Part of a small language model's weights.
Size: 15 heads of 64, MLP 2560 tanh GELU, 91.6M parameters.
Training: a variant of Adam for these matrices, 726M tokens.
Each number is 500 + 50 x the weight over its row's rms, rounded and kept within 0 to 999. Layers, rows and columns count from 0. Numbers have three digits each. The size before them is the row's rms in percent of the matrix's.

# layer 9 MLP down, 640x2560, rms 0.0301, rows 528-636, columns 1024-1151
097:533468405478503437528478472530406471442480532452477521486400499487532490478347511463608498473444421504536449529504517508603517481510563439542547441405502498540429418524587550495463472488430535458461522600590540458488572535558494512472565372467593527525545484450478472493489509507548509531479448414507499473490492523533533523453565502530393512576562399462442455492460405495539454435521
095:435543483468484472511468456503536492576536493528525571496421392467479481524589488509455513508465355531499426541488502539393513539404442464516464478365523514409484537509523531521495531465468495432569400560427453522457493368512530530509472502489536496438461593551500438526449476516476530525447498505514496412509428542469531547426463508514507394538499441544466468520529425503475549433471
096:460514502499535580604544478459551545481414474533440434551577505410473435482428508513474478538436457477445544579478522493505514552552533436394539527564436459477480481477502479495526538516531496456538509472448469457482514422470537468535444573486512595470449488526500460471452441527526413506518442488511454496453552493483526508498464527471436450500503480507491493529557470545494455553447
101:477537421631449424536486462494475512501491454545430468469527490468492460507459496544529515415583569565542466519485460474498456461540424511486558531455537538492559528446345549483583420422450549483526494541497499539431385478512522481484479548537568474470479592620553418518483413492454497448537496535436556513445519442472509484489436510409480460464499538479514396481491359507491466503421
099:481512528456498597505547586443430465531493602467539487524518570470484531513468555559485547469437495529494573472422532489610543496534456508459598473578540457534497546480487484439474490474527468395572498507535588489480480535477603464553547444539508489437500502417436446514465560484547501547501515455530424483491578490580510393499513555614511464456527418471581556488480489490513414554477
097:569462559431489479557430531454456479548526476525505549458507605530445523475402447468587544505484489417478515583515539513491561569531533529562445512536502515439541512503439475455545560457514507389514492427451507468488527461562561541477458458444499507561534528600520588459498467475513535500572496536535374523564488511418482487430536499404476431490554514527471505529523465557536515446386
099:511548607482386566532504486531572539472418524515494535535596427507425550442499532511520571452495472543455537481417598457517496442441488472512448495419549564536520477499490481561452492490533476538522601561461491477498470426505464515564521487400487529478561564475508550447430547580492501535572500502510545550504560544497550587494490500502558493516530451463455515495553511543477498470503
100:478450477545580508424491576523525535497498492575582521446518512463374565513501444611548474510485376550487518527449473495432512563433453595491417465572450511569493495469387489544490486468532473474502498590522503565547438451559491542532510438466516497595468529475473503501523579454500499541495528527509591479527502628482430509504588443467438471586452431504562499475545528544570515486462
089:453424517441574580558433451481450571524511516466449432511487529515534446561507426414451457553459500534573512512467450432467564506521505477522543436448480520485533534473455548565421547522501570474391424507428480484523528478488523589520552486508432567534449522478504573523482522459521455503437485506405527444483544452491485489600550517506467570502543550574421544495501521520508497437492
098:464430439499460443475471380427523524476451555504556434487560484410457464523487501543629503426542475408479493445411436433445468465561526483521452411516509463506487550571478412484510551532523486473481567430515383446529544552476613439492485458501481480582418458559436461563488404519512520535580440487544499508462484531498421565565507438474469469404436511452502551548386464466413501547490
100:507495540428473561537555450550538458458521605499512548537504559516482493465439516421547537483510506488486368617629540477539473458487463518509509526488552529477462525504417508487514602428464464463414482478527493603395551506487484523518510530528472474510485536532455442479495432411507410431463496501545513600464503484503478526501527553470474537533484453527521467575561433491523575512485
100:504445491511427462451485504408414493494387432498497569511492470516458586571546521554535492493525511506443478529402450540426472533455494481460587481407492399462463546548549608593410462538467460496493553424489575513455478509512571449549495546493439548558503462454526599482426508513517572504544468473510443448466566562485427537497454445483518502456583487422522519375534524616575490498504
097:419486515439511468554576564511507540569486548385499452469596468435457524518543515567367541559452550467519507459496405535577488522496573538521613454565568487437574513464459554573459571611476546570511426456389491496517482590534574433442510422544490475586493539524543574491548459469595524524565434461511397466499486519496572467537407510492443464509492496555446559510362428439430435553424
100:496574452539509401442561490564465484554523502525510503506520564543411474487536530436427545525508536450506519529512530599519419477395569429408501589503476489580578565456517374508583517498505513484528592506438433525607476510499533481425483456497461408456522441517506529539476507547526577440421485532447398488533544533514484507451465503467438542536554433447523441473486529592567469470492
099:474556527552585550526518512556513521452480461476433583572469500423507573484541495475512514481504532453515489452518599525541443471512446486558494469558514455516422477538450456521484478496528458556492490578528510483517471496583475473546432483484431476473566549475524402483500515500441472492467448445475456483540499655453474466460513607534505547459527451595505480485442461566518490448454
094:597487426521430529426519543427485493362550533501532570459467434519542511591480599524422401605478510438481503468509549490383449545469541669561438552498437474575491589556469487548522497435436524466483576439467486554476478471527476446450629533568477541489559393554452491458504378431448465454519544508385429520552484519470480578477486515502534469545541468510513508504536534465554450470567
097:536538560535521438452476416503451662482560519599480530481551511491483554532472498521465466430456482537518484589512554491492479536429426520500542511496560554426492503506387436561591453391474427499529513393415450528508501389537483536629561382530502518531524451476499554507499546427444520542520543546510498553504553385486489549542484438439494530446559502502410519479486492445549496474400
103:518413537493590436477491442536617498504481414529512467531474567471394531505507499485381508488544557478480468557518543497519497400446452510449520464448494431398483440464465468544443434509501528507543508480498483422503491524499435442479497520471553446542439490455504479470473437535558553512565449379444464480485490386526520460533443541490458429565485475482481533478521396462466477532466
098:502418467449440482504483541532562483503541542478525511484499590479500533560543530429461514552497471494507567494543534496472559411547485459537410513558414498490516494551516485455538608478469493527457578606490533415469408576549473523474531557500455503477540499561463450516588499564568464516448471496522548468495524455557477476489495495487389437567487571474480479581543531429412495547516
098:528464521407482513511521555539511451522551515420448500563495493558517513522545445520434510498550391551535555437490453444501479473520513599405460545519464527455504616572510507513426437542423528491429536408464513475456544486524519455482525585493540458489469558503503483456529503454583489534476582530480485545441430475466461474512491520551522446538472547530559449453577499541534564467548
099:422416498526476502486453465534540537493514488520538532394459468566454578555463514354543505431517445554521530511518603510504428466497603515461507485432433601451502530502476514539463541522411554404504407523393496564486519470494492484492505482457547510484530535608419525474418383384435502472508467495570520515490451422410487483508452507427458537511529587526425546619533521461471533404497
100:538431374519483527441491465482480523529465479538488477456479527582457516515571421553551426424458503599555544468465555516548493463478469551438567528503584531473506468478448508441463556478528485507532570482457503508516606450484456334417516439518611540546476500547512537564501529504537446496511545509489550465554525630492536496471427560490425501403436490464535463477560526476487518535470
099:381578395465497568550516589522529439500504468510543460475436411522547549464581513580554481503540514513481439584523515498518501547539546539511537480434498496453519442456450441492454472501514444539512399489464533541591562476529493490462431473466565443580474529571509477504540453543452470509455599563522462476471564440521476618544545553499573490419442514475542379490448489528499468499521
098:477530483369554484558539471430419441533485517470517509458441531500493495469462464497462464549444477530431563557484498437543523531437585502457462585507519553415458585369530398567502439504521460416485456484556577529452493513457463544498516464534472510457468486417477547493494565496464475488562611469569521447454492467525519477540489458530491553473509479433474603484424516562528521586424
099:505487383487494586587485470463585564589489486564524505439438542551409508521511532465459496499478561493483573438528420498538397499493550425484520485615429532436496501450558483505465539585424541486566421585433411508519611367461376513443587479454437473383429439488532553451526502393404441504453494479470478507545528445499562497474534486485516571554346511627561499418483465467550534518519
097:523540468451474457594477477490501507511472517504428506445508498462443507500607404575464428491465541569531588469509492458509507495449515434485519566412528488455482476569487467559498449581620450504560512441443419482562509516599534532519465496512458483487548487558535543489476516527539505454515447450522487492458441477552470500536532510479493501537519527509519475549480524584525456433423
102:533468485497461609447421505516458548435473472524550450490471462469494619485515464491547544507517498496464521527503439511497524520540445569509458454560522521402407474462498442539522464490485422553616439568476458507609501491529509502571532482507493573463453521494534492508435574559464505550531464453501509563477427455540579526548443487489517482488553574541386450544512432428537521468432
100:493517513487485504476466470497437391468568441538529458504514478391417439523471405485496518499509514499545438391561456497495495330482502495475502469524588614428433529461466542466461493554503479510509484580575471516461437537542497477415458570464496514436504524493573546536610493486506531468478568523620422450445392516410513498517509543507474466466444452417462556523545465634527437552512
100:443499508592558496571468499490512541496459434452544472562435525498504487536481546524526519513469484432604515483431425533439436570427556516479511532514472515476516566451552492512629511592492502529465542474629534449579507512511411620538525551563466490531529466416451435478488495392542464489425481578452510381543462561517529570506482479415486540523453430441579460526602500457464563538524
098:510491502582441473396463450555495524535493534472494417533583511500502536500534426579431469460582411521583497548432570482555482388456554518528409564407472524523598534591462545492520497498524540515440590512475540571492531465476525504470530491521539485542564599458463484517458518558527441574594464443402533444535449492500404473568569504591537531529483567594485549547444481386555434563462
102:542429507483452453558525587448494589531471512525475589469522499550461537454515519481549414477467396535526481490522498491522469526448471495421473440526535503520469422441541577419565503455525473499580508501406499533488457483476515439440480586465590459502558469565501572450482509595504442564489442520515479474543513444525488481533523485465456573528427503503552489428445455369473520504469
101:496487421458492518477462508570467434443525479551416520457516514545489441505515464560569475459598479463501553500444403493531428530472556420499441511552509608544542496479589522500566566484503606541457626471504439542469554479553407586444508567466402509502509550508483449504482453549544431446481511570606590393472476531510429499386455498494480558511585457517522452448431595532560545576547
101:468419460576525480529536451535512510439524475667591496536493484525575501483515434490524522385540439468514483463524484440536487479531538535530442510371386572407496483457556426586495580534450543474416536491583499487449423499514455524500490554479531515450470484628470482504463558536546445378482499459545491528467489516528514524491499410451449505499527545467529500508480415549486497497523
103:498473459492524505531474419488399468481506575523441624447498521476575583516412557428512458493441489511384454403541443532480522471455486526424514539573524437475576507454487467415545503471536459437544519496533517515481482456473503526528509484500484507511543512454502523488518524399500480504507494505517530493461567477463461550556415508489570543382478491464610499498429543335487487465463
102:476579548522601521452508559464511432543619525559425505500511493495592490523522384504558566475496493534534507448474537519521575499432470541522452538506628561513419519536449579573548483488539480489574502546603594488490565541520489554454554518477584517557486490477518527464585538485512552461537469558533512536541551426539614354492489461549569491564515486419542532547502507510532495470480
100:529499419454535458486462493575454463485573521420522504480484395493518507478447486576501433503552454550477534470435498514433476488499487531465487434528525469508541482535472475480482516450525483477413564567537517465463492433504428389573651487478474495539565505424509493564476433580627503438493570572489490564511499516556506525464445494514498576404523458466572474396475444428513481528501
104:483475489550496507453510524585476501465552487440558471564477535506587633582585512482479558481565571587460500517565610631586531495397521527587529470513476511507537510585521553370515530443425497518489536475514430501502420482502479586471463441421530536442519345511484581474456480476584498550547473570423594509507493523587478443486540536521538431512510555498506439537556498369445496508514
104:456456506522451612513486506563537581492488545538418513516472530491549502407496517447514530496553530512525436539501475493418484535512482501492575427492571512473554422562416538516558512512538490512519542473502507638507512457486621501470548558526460530483492535504507488521486402454468502525464515498526516526583493504558537475442529541533492509425529479509561492564579435587486528531516
101:529467471553479529392528500479479424444429517550566448487569506513417534565371410528535481566418516525568447492506591556397464478526538478537522509406554513508428628542465448561492521463507556451474438576519458543502472395576570652578483476514485545574533515503439564499555491566502468501506582589529480483478490492473532495507446536496591501608458426571469430535505478427437577595480
100:478508424435458434429518514483449530517438518534508486527565466509543599459632543529544539554562536492469491551451448565489432431493458416489576507427549523508482489495484475586535471508478508427507537388537591485547445562565508459517467495495579517464527489506452545516521436424485510466499539506572576564385466536545488534577516547428452532422464537430381653513500413481498566501408
094:417507432411454485436560466502404517471567508526462435592530578530532491549484582476384556530386470431525581406521509487489618484514517505397508516510427501495546552599410535439513451502487443485484460588521554564441473496533559428445597465507447496555553448335523499448559506524446501511465550555531446380564524621542484453528512464443383531534464508527562529485530524505540545503412
099:470620473512468463530514527522494528533496516498491486544504474476447484489460540521458521543396469446491556578482546445512539513567553510528442502515487486490510463551502500444484482507573512451467530568463436547476472560487550469495543575455524452407509519480470505478601482559596551460622494655542506487478478514464492394585469535475476444574412553553439536631562495406517442546514
115:511567580450517504528431465408516528483516472563479582432603425480541511526565427455488527462426447555483509490471474542496491561525557486521527537538522485625485518580448457564495502493512486504560499607391521553547466470525539485522562511494585523439463487452496552443481489562462450451460532488516580560542460549550508535440465457500438548484482505360571432485502605460472498510482
103:537516641422461529514571652521506624453555501555437506481514556533424553454523467412571490560536474533493566541518491459537494509528442515486430486633534482448535467565474528666479535459507555471466492459513462547488591504513558457504471438508543519530468541584524492503601477460554480463456511514473537477510534544561495447596579466573562606493495451455496589583461508528455518450452
101:450392382492533454431495468441531553478567541583519452514406559399523585486513480450482484498429552556445441498482539501523531465511498485516515506522471502411460549558550600422505487515412416509546558451420507550496469585646518588457469522451482436474474476487488558508500518517501570459465488524482490485493455451491468472495500475523448505557468504549479541435489503386484496525468
102:524505439478442422463620454553412584475499548501549613489449499461479480493461430452519409550523490542553464589594536558449435489523523491518497471565537487543446418432530441504564447526510544501553535465487456483497542447493469456464513516456479570523522547686562415497539387601445453544449504504472415531545458474498560461527422517508612625508453461476428421484391525561443507563579
101:459485470533539487491483494570529512518404474445467480460477470425541491512536510453497625477522562550482473551553514437545398445463529467482505493445475465421454339463488436542558524544481541576547455409523504474535470466501418521455488467539531481458579536450450506496544502435474457558528456441498458462528530561505450547493521523469479495499468380525490531477501527504432506419501
101:460473456513504426437540475433582479482376563449532477523552561523458521526525436454483501438526473459498601461486474500545626518585497411428450465536526580484467502514635480600528386451529420502488523506522562551454494442559597457503501444447499552351571490425473496504526443510532497572473466485522481523502473493450493551473444609479517521486562521562530510543444468505606564466505
100:622470478493463598489540442401518452454545474474422526531511493482456555503541585488461523495562467514492525520518438504541505494531434453564502466473549534543478411378475469539449476516491574424662455530510583482485523490484489581533439573455524477529560608549495426405485548500454563454493579526497526575566622475546487414515466441476502572488434594490489546543441513450520538518449
103:533579521469511561524501463478547537513432513477481527526537375489456607511487515558386522465521409482480501521490482524431505577495469513487494479505501447568384552438588567456651423460460426554539464481530565472451446430488469502480513445454455479457495526513441544506417432412508569465611584451518475534460536519481608573470609463496474627458469500499418588558540513475452542509487
101:596446522538538453469465442519548516512497570506496531495506488548551578501468543525479451474456527635540452422509451596575509434496477521505570449507440518490485483448415516508546494498488543613589510484579468481452505535533492573515528562424479510502479503583572498475494473540563439470466371492422453540555518509492549545447528563497504526397551463452522477525546628544536498445503
099:557522541528448502446554464524496535582504446565539565517548505521589491489456458530532581505472503473526506509492551551573521536388543455539471512569521489465504532428453466517421585560554514468593487524561536514461464506509485599593491380474521536449457540550549498472436515526601503571434474470473522585377489539473480463522572595527506539507494510500549550593549500451503475540445
099:511442528456573530546409442520523587462486479496482434582538499432472525448430534482450599500444464413536518536514384548503419513555492404453471513493392520538514589537462494492450464392473581545580508484626520504523567526523424463493416458553461500629530422460496441462488440474494530439492551565484476538470424414411470482374538491542492487527449537489488540460445519561517407433527
100:439443464458442500533528466565482542490584495530410475462534533471456493489521515523407552483587550543507493529477467513504498479466589556501525551453482435517504485557489558505488551476546465566502463510437562443521524483493470468477535452481450527425515476515533463518483536579492534491478549509472509489486497530479501460446499527480516529547553526536484511566457591450480454396459
103:499474489446449517504413475349472528460539530444477558515527540397519344453535497429501479447471486439559495587520452500475479420520493545494565494606548487453547352472515472466410611507466440497511468486455544556549479543451416493465405373496527469499435530525534473470476496489425458505473490480522373467521466489475473409503457485560463554527439617414404551453457507519484502440525
098:546457462575486467461466531498527495557439445522488525469509402557472583465412484475450549463582438528515478581486626530452553566528434494506546552525428593480490539507490453468584506454535531534568518612479467485389469542541600487510497550542460488494537551521479479446457509507482459539491510572401549481535544520515394455433510471457522457413486500504566412566530567491481558575441
097:512544401521499479428538474459453489420470511493485440558422503545514430491503670499470462596488540450550463581495423564509496553522565499523494388441466523445378479448534533421542492428508390504478441534517525502505568536509536486463533542491498465521500534613416445499455551539471431493460451510604469534567550449524460607547538463450590547496539585452529534521522569494453492507454
099:566491456590458488553547422518454476386567434572465472480445413564553412464467428440470429537528476525473582565420555402579489610467504464520538455437640553507510453591481474525527557498537469546405418460464508438571470451482429487585444534581481482526416361492486481483487475549595488430495480501481487468566499574426497426437505488425502464368473575452520472466514534478535510559469
101:585550521430526483486554544534504523541491472449491496512507345443621553484529470471457595485475510427569502576462460461522475520412485484528591466523444550509516515497486501539518509470554441446518581530457542482507570442555470451621487518496451533492433526532477472539457550523463528476559496546492429474443486477593517496532447508471496559510441486574537468408537519494500518539442
097:535551548531436515527529511479531524467615472524551474464482472531386570525471358492507482496518492526467543398506574467413527468572413522521578591497397420530493503529432592495510514454506517511539462577522488466533395438569527550406527525484464578475570544448489497532570517564529521513490430443520402532422418482485462503443465467464488532460541521526507590515492485571468446522521
103:528585514489498467457564552470463413488507517495468522501613514467538545467497607578540481534529468451530488509440527460450498506478514560459494479503513462560483514541543537635417456547525412578388474549543498536580456487508479514528468453459504491480541511516486540538512451562538524527544535454549491477426458495506535559487478608512584507569433443517455555516516543486544441510411
101:471474456563402482484597406421544458402510406543470429520464459535507501444453488403442392406508437550467394528531516466538436510436506535517460479483419486412421479519449654492558531486501478594496503516536431496519452596489464502493492491449454446452530456564550445507492543507466450534555623534560516385417414452452517501566603513480395489448498494487545606539443552523576481508509
097:508392527562502568443375412498561542473544468481512466509473485493485463494578418440551485529467560648468545518577430464430580567510444548521513471418462396534560506487575447459429495548496610377522488521584497555487577542491468496506522431549486476399465551472512570517591529497494473514534446520482578467463512599552508478495488538444468522579493560510488503432539571641451536436575
097:500384499611506530494513533522469527508464420489424490424495433451494480494481545521480476491465518492474487584419563526459553526495569531515573535578483572517494573441425433489484607502487463443383508479580520552615551515480502558479435397505536491531440415479490470589500631473472479471589530572452547452433432471477485413464467519462485514493506517434516402495552502471520502486491
098:516495479488498545433501530530532425559557509456565490498524587543482487483543442540541580491562471490472508438549586592535511461450512587468510555554499433506442473458529485439429576532556450452530437460454505522481567585496533482441402468469564501513385538510578582513434478481540508520509522453567514563525523522506517526549471466524494442490459515582459463496499500495523475487501
097:466526452479402544464399438443508537480435477411538509535480465514518501527429526485442471447547566395468491586456494452579504567496550493503475440511502524434461486560470507549520550500509504494492579489478538531511521546528512644486512512525491538497527453536532483524459597535545544566523460573462506437458529517440437481502525470597480520526469562534584512433442408465498558539500
100:447485481481573496599488565521504444430534482499460449489484459502480501596522472519575546436452426398500476527590591430482534658546455429430521444547476494580489650568415535492564527440530512490485466449497537603462526405522509547494619495458516529519521445498459540501462538523454571460495493519415500392524487537545516473470397515484504487567474520438473540554515572472404481485452
095:585522555486417382450470457563511494434476530443421481511433572474500485460460449449429503519506547425574435413534613491472519507594610487504541522575537491462420512507423495494425451319489462635399604511472591506509513496510473490477522549521478497502589514509473462463471481432538546504493522524453544510431479604429580469599490418464492506620553538477506517455532457595497426561418
101:502514443520495511514527612636481466571558515514560507478463467501513513547611576491477476549519493478501558527513410526538463500481435548515463472503433468530496502443555430438524524500457488520462437400469561452556533500485519502566513535431508598525490573523505521561499470448607443504439486464516542528494550546587487499427528533428584530532425449593520536496557509403559462517410
099:457531459440455499492552466479447453479511473473454551513474567515624599534509399513595474463453462449499571604512574524412468552601456450448584466502524507454430560517381523611538518550464506478474519450551506556506458380503499488506565469449418449477566505475454570443501523471570570469461471477551470513440516447465516528446523429498436471535487528511401472469572551484543520478481
097:427434544466562473527458434527484435440348361436572481433470479461436437470514446518503423487519471514532551426539452413562426536596579464455484458518531527503550592399517542421469516474479460453506420491552461460587651523482493538438551494500527553573522578465504583513446563518532482484490459383428471409478531442516577559528488512468508541466495427579495512518587449529482541410542
097:361483570507369542531486550503448461546464473520506534512488534587484446552483548524483399513467563432573477502510452421479495484584473538514536513602481449548649594535497529462491402574438557543529513407542507554512588461512399486562459468494489487495564533496475464564452451555498498499488436520477505507485507542489556482530526456502429533561506438482444684495527478497492563545454
096:589455482544482484519468423373590575526527551536471529475567431524522606457582460490454524430577531435486532572491424520502493420509528461527432491452455507459520442523431530542505433412553492499477522494537469598461513529552523509481438478423580436469579454503441492583496501349462463487553590554558467398472521559502467463494541438507488503471478521500529613449522409505483538441472
100:546502521529610509500486526432419495536407557508563494494562525488607515376560487380488481562499500565517513592564486513497458476535532482500488554500537521512470534550470494508604535569522553482470528554419447485568410510573522480523571442513563500512639548467509537541476586476517492467549479425543577477499445445474529511426453460522584533420539417484501510586491470370455606484618
102:494438542432490499474535506429499547553438486485438459524525478497550526581484544512526596462434429459480448531446527438463514492443518436446469579437521460493601473451550518472486449524489426479549565376485638451543517554443527516514510558460497499466531380495535437468536573534490499524504464551531550530449468509557505432516502453526459461519514540453485445496511556633511505508470
091:489493564478507518472494559474439412537563486568528565489416522486579564487523552523488626498546546517521530463514482525536407513544523637559508497523456519460515485503534442573527443551538596447554478445629480452468502504471474454485488501539456532461541580506532516457456382482525449482496526597559482498535591600440507410468470606535520488547557536481534577494565541430502436542509
098:495487453509573508490367436555526426482446560514473585461504513495537538504511603583523509470509542482614483506526467455507489436502542476554475520587481507563538491470519606528532417530507374409580446544471546514534513538518555498471473517456443526546541461472448521510419485500508507527401528478543435487560451516388562496485507530516557462516491482552489437530565512557435556573469
103:513483541470466564450513586449456434514476498547475470471444604509478520538398446467494399515502444452457553497457451416424516476448527503416561441468550450466462484487454520524435439585529563504520438486543482494557495460506473556494469517575516460569527454434484514508562533556509491501543434501610412508507526434526577503574517432423500450443530534515513401412412536491504531452458
102:465505452487480494394486490503560544532525494485462520560461590410482534464402564489611525522525516442450575494556532542407521455509583510523546507467425496500535496565535587491607457544497579479570504555405475476476605409511578603414495461489534508459494518518486491478547452488519547478554517493520467536549461566545498434527481523416470509494490528517493649577522471485543455493495
098:565570475466512544487483467458488432474482514462514523527469520451448582493535556431479616473514561528586503486486600528490577518486483440406441516568483554469530570564428530548469511489536481484467469517483503533464583534427478542504459492497513485615448574420511492473461493459534494497542545532408548452558514572510486509577492506561511550450510507472466403536478577637562540526508
097:400461588545437476418512486511479653407537503572492546413531596505505464519468495569391557544442583564504522485559617471472503465541598634459470447522519541549526475551475439538510525469504504615502586472492538523387555428562588478449536505544469547491601598566438470492485486397459526490541469553471447507505539597418495436465552547496486518547524497561531424528509624477499507522436
101:501471492489447434644482486550581554461460421490415499479540509544502536419482441480467419454440535489475425450460454519433534527424500500448555538492516518470463505509435463437454491448504531546475560381434556434521425442437465482421501502553552559434458480562481494484489477512526495551468503451553558490452513403455561512495557550430540480441471450465528517452516447575483549535484
095:487508476522488546515488500571511451550555504449606505412516498472416444452453457496463459516556535421541561566372576462457544474474505522483348482530544581514454581506536452429608531526509462442521547497408536429468489487539555560463520490540497593468499533492581498494412502482542400503456510470499436612490582496504493430502498496575434505485432521430493439483495511626482579455490
100:503507434531452567483499512429427508529482527500547517526441486495514485481547488519546487504499407473494487428601525498486444430530516454373487533510580424458529436561539442544498560547505404528454419493432506488526544429535429496543541476601475496490501436536520504554468475642476467519556570493492471595477498439552596486393465486534446529605602581461564487513571516504560458565401
099:481484511588468476482483522426479521499535429465502498353513553494523518540442453528470436495583570498533497490503632626531504428452547572456559542499463479487533586535475447480490538509387573509449527568455556573447519457590554549465538496483542520472531431523534491484431458510403474448447469478536555569516532461501452491440563526600497506460457516605490489568505493550550422453440
099:539499456527448444470477576460409461498512477505509516513480511576507596517447513526566511502549495440462554471535549580487552487490538406563569465605470566477540411420508403473480486520524484453565541484521502484510482491462584577481526450520456487457561557450468625505514526452485533462454412540521431471457424463488534589430475585395560569550423468496457424440463512456590515421463
098:493505488424454486466455545501434619574445405527582432512528430542528455491459458358462512501564512529454507613515502561572403508452475512470422430554525481474439539567559509547413540594539478435513491519448466595602496501528552452437468522524555525453407514653464489515543504625483600555470412499585535517520434521492481477508523416492517522532470523518501429446523463548448452432598
096:504509495507548435532492543464388451465566541430485609464521471573461464517502509439548476557648481413470514546548500516482481544470479448476502554413506491541484512447499475544456590520566484483417508426526520482562492474534509498445469387543469504441497446532418496511487482434515521546500446345511450530514478503529432522517526568463479428494419599525555390554552447578468508499595
104:541528456439522500542508574470460419492509361513606516485518412517592520414553426563522516504505433319464506478419429470454543515518607474500542483444539474560545486575560503559462427496534480544533505588501547491482527443532524540457439557573491549547453509468443456535489592506538504437511484548558415477527498516503496487475533581545540526545590447486489473482555434568516612540529
097:495503602613578422516522478533524473389596510624478510490596501525486457529541441482456538410550565515428518472522548408493490495558638533478407415467508432469446429476510415549465454464474552422517469560427398467538450505508570541553592596406521492515460517598512524505514467453429476462505490497480530515478480512518466494456480551526484421446478405526474592524459439501527511607477
102:535484501464566494509519534526449441546444493399514363448538476529506507472549515494510484522401453510532536469582520487601555495484461536498476543529425430580444565411546588541490544448504501479470501553417553428536502499440538579546536589479449496536496399414460517579529529565602411446539538468475384509529437494585477456527485505488455570520497430498567556458500523467487513520541
099:456501499536491547523524568522548568568484501470478621540400538475481536493509464552622586469490575503563452534526465519520481499480378497498517425582513506477585467506472529525556439559497537341485512503502519607595532500484492526430575468506471502447526456598476448473562606512453472490459443460433578559498484500532471447502467441514575482444497539614479463549507432489517501371475
094:549517398532458474523406497543540502460565480530476517540504579490553541581537515513460519531516473542511471555502646513448521483401504472449550490582545492531446451445480479549467464512561530459444484455472445513462411539527501498541462478424545469528465489424553549459509419486491455468478513417451566500414508533457489447541479461537480559434442479577514541578479506506490460430446
099:530537617507462441517622498459574407551547553547476480543591537499495550553418556519419432514458508374439401540511482476537484576495499458485501552535533564531494627504486506502463452528582536548532426407499449363506546525501458496488475499482522495542469558438505563476518455561443434536621465417442494474508518480535440461512522387460469467453552475509477455507493448570512358405442
101:465454557436412549476425482469509497500471460549549559444466540504449460481459568551441516446508417484542496514507418500439408391475521496557411533442577493558532457494479513437558650509476467464482565525483522487495544463500542480583516491564467495543400460557445491573500446490495527431518449500431498529506453396491500583506561521487478464521485512600438504471505459517512474525433
100:467564480490422562472539456427547400545394461490446531471545451455643533565527488458502495477534429487526513548566500448529490529356463416423406421548506487438441467493504420459474382473462535523486499535563438489488459495423472553451501513463507536480446513472579469566512523490493531481515469425563499533486474444472485425403553474508457409477370520472449618480481456473522533533515
104:513540478514580488494553552500574504546486497517466534531415471486459499536524496413459529519489476498462452479633452576637443529484434468519439504598661496473439528496535429457495420604498527496525627479455417495464482520416489464395508465484539491485627495529576484485426427503531470643554448361567559560441570519548513505465541481445483588494473509500508566588487498515515402469544
100:558459431466586523508411500663542477588587559548434499481473530500493512482525583573512495566478393483573416526475396463572482472526514621557513530530483451578492508509549540601605507468503427563457450504559474480515450469488451495612463507470545506485429442548530498457601553436613503516538501545427538513463455524390507496385572550507400531600467496475461564508451450448547532494519
101:495494487410562441562554481557472481549440460429496505441493482496547538510496520551617495515503498645544495408524542389569556545446492584557404468586477508423558535477461485546541544439430502421557433533520558524489581541461421457603455544511443458463416498517503511463513488430572452488498536507433532574528533457582538489578511573414410590550523513557574463548455458401502530472565
103:442508495511546532499477387489547477496488492505416545452484507443407446490468441516578443509476503447505436503543465408420477538448413484507519462482602376498499320468487482475470448425491471480566515575497483453554521535469495433523551495491537560495582541493508433446560528562483520486502442453378503459574450507539500480406501583522481456474422574532456470425469545462594504445500
100:505450421511407455485545515521395456468546486489497457588552436498401549438546427530520519432483627428491477561525501516513511503524419507447569522482510543526463548407471414555461540503503507491567442485458511493435495570411499627399449430473484591510522516476524524564509565599534512493495478587583521421409564473450503488435483446469483522558457373437522506527570517407471447522492
103:443549474486580416587515502548384552448431530563515493541554451518472533542482412517441455524531547466503490444381549560511452490548394434495470395444446426534461553495591519415512480494493567567378567571439584417439525433491462456481561461478461485443487452459497491534533539564491506526500576529490424457538589558532636497504522474495516481427449521527587500477497480571491491520490
103:457503492355479467456496478554447555480513477537575531530439502446487463349579578476485423533507506583544474456486465571548463442434443507424575458475598448430474470523454582584439525537459549513421513516508445468632483490448498447592542526493522497505426524481508477484504513471509461545489458414499547556543448504490546530458536538510535448514509460504531571521538461520514521432531
100:455538547541423463565487583482443500438500508534528568488520501547423472549585504472446587502485476563499529561518590379444580511429645588518521522502448516610476574530515583516593453518555515490513467526486487575469604446524517458512511461527501477511481514494478504517413513531449476432564466545534499483584519531490532492489481448482472529474495478593536627588512545502446485548535
096:551567521563453492517504466474398512459466471497508466535655462456493456436451539447542531450528550551565443493551481528450518496429516472518409471482518482511472504491422478479369483428535368487569509579484478499507531459434605527511477434458423442553544425428517541463530452452388502557526578442462492521549452538490466574520513463475508558541467472535536572485465574443490526453441
102:529522495495442460556485529418528462453500435500424512482502492533534468525494463507460500504470502542464412530509445470508437489494536519463558525511555449548516581466436497522377510502572471441553397414508464519553463629493493432426574435503464413569478556370600533506527462491470437511469541509464518505452461491537405492512503500585493516568488492473551531489480506402479564576499
107:450468509556493586460443533487515545440495400434498452554482517526503440636609611509432491524464530527545485435492622432549521492503532490478516557558529500500513518523509491489524501515502568521411389452492548556546506568570442558531476504541476573596465450476406448472491484535531504523516464452517518508530573561557505460630470513504494544448516472418515391535531491416535499508442
099:436477421566509567548549607517531541380551433501489493479494493537503542570451548471495562474517488403548501472481479468463519459536388514540514440563522583491536511507455472590427494464487553494495377519485584469589554445546543468485452500518487467591460436416529525498516438564488506474402492536526501451532527491486433488591515541483479486528488476413466490491444534492561476516575
098:508485477506589503485511560453431540453443439489506427474488582512551538507455478508393482485481543479545511505527484496439478520506483480586564508518499399527491562535554541442553586442446500500526438527396507464478527499513550473539492467420484463508560481516562509439614513442502499481560543560439559469552566469488579548460518473491545447445471546487491440464482635483466467433542